config.yaml
head_dim: 32
intermediate_size: 128
vocab_size: 512
hidden_act: "gelu"
rope_fraction: 0.25
init_std_down: 0.0101
beta1: 0.93
final_lr_fraction: 0.02
max_seq_len: 1024
doc_mask: true
max_steps: 5613
Each number is 128 + 24 x the weight over the matrix's rms, rounded and kept within 0 to 255. Layers, rows and columns count from 0. Numbers have three digits each.

# layer 10 MLP up, 128x64, rms 0.214, rows 109-127, columns 0-63
107111129128125121153116107088117118152154110179143109139115147117128129202114178174129113118126147131145147118139123128136121137138161129149116155116061137161115143117117119116113124107125127
092133147143097122100118065123148128122167145079147122119157118127153137108122137121144083139139103130111118139186128124123175133123118115162119094099143129109151155171149092158136195094134166
112162143109110093148180100137143164156154112118139124123134081105162117103125129123137149093155160144111104127075127127127069140162143123114097136097091128131146106164159130142132156151146124
108115103110093126122170107108109159119122211150170131172148106147091146140129141149093160141134140091185113166123132094124137135123111104090161101131161138105156123168123101163127146142112165
142096112156165143132081143106153117101128164139096130065139117141193138107163146156159129127112143128146116169129137134115081109107125116138177126125120177130200107121127114138115156129113066
123143129181129138128137150086129128127099090166161165109189151140097111117133129141147114104128118118081133112144123107174121104101127128094147143095143096157141143122092128125118133143154127
145134099110156101146136135152126147105118102134116118145147168132107122132157134135104112138139150129115140086136162092069118121108100119110097196099122137154106134168112140143202140131099146
136127112118140145109091074127132095140110104132122155161147107121148158130087101131151123165175121124105127120120174113136119140106128104119136138129153156126167106105096151109127150144093162
087151114148112120128109102127118151143148168136145114121120103125114096152172145152147132119103120145147161163143160129139094107134105128143115133093131132123136122136150113142139115102126117
085155154125152155128134136148110108130111127119159105172154141101145127136151104138102157105127115135119132134170125102167135137112086111120128131150110129071179131135112119130182136107137120
086157136146141153142181101104141143081082126145141170101078103133153165108101116124129114071124156113129160116077137158153127127141112143154134118081120130126157124114175098138152110126158093
106103112122102097151179146157188129166123151136153135127125143143113105155145131129115097095131087143117154087094133115153154114096167126084105143127097106100150150152131119120104148140107105
163057146152105164141105128129138093108149166120103149085096121144140129107153143104161121137100127139149087125136112165103106122133151121124104132140121156122179161151129155135129114114121142
149116104123077137137132151131119168149134124139158112133129169097109150085136130148140174104132140141093171104090164140121063131162109113176103127126114138101139101161131133140118145093096162
087149179101110131126136127137101120099143103122156150123088118086128126137135115138137117159146154178120124154134152154132100138149125122141149123097095189131122111151145162133132162093078093
133076141163127143143128150136054147100156124135101125137154111117139121137115144157128172109134128133070107117109106157152121146149098124133138090131163144116148144146119117140186147153138107
142153105127091129124128155161115128169126097165141120132133126131131108121156154202095128106131105094124105109125147139156114089147099123109174147118096111176102136097141144099098137135114186
160142103114137098109137091103122152119172147087104170116105139131121161143086115169148111142140150125176134111132128098101117105112154112154139115136115143141096130145152149136121088111164117
131114103087127192115105125120156112113153128150171122148129104133153108120136116137113130134114163128109109061098154137113088144127138154126139206095177142150136132119136161107128120123096097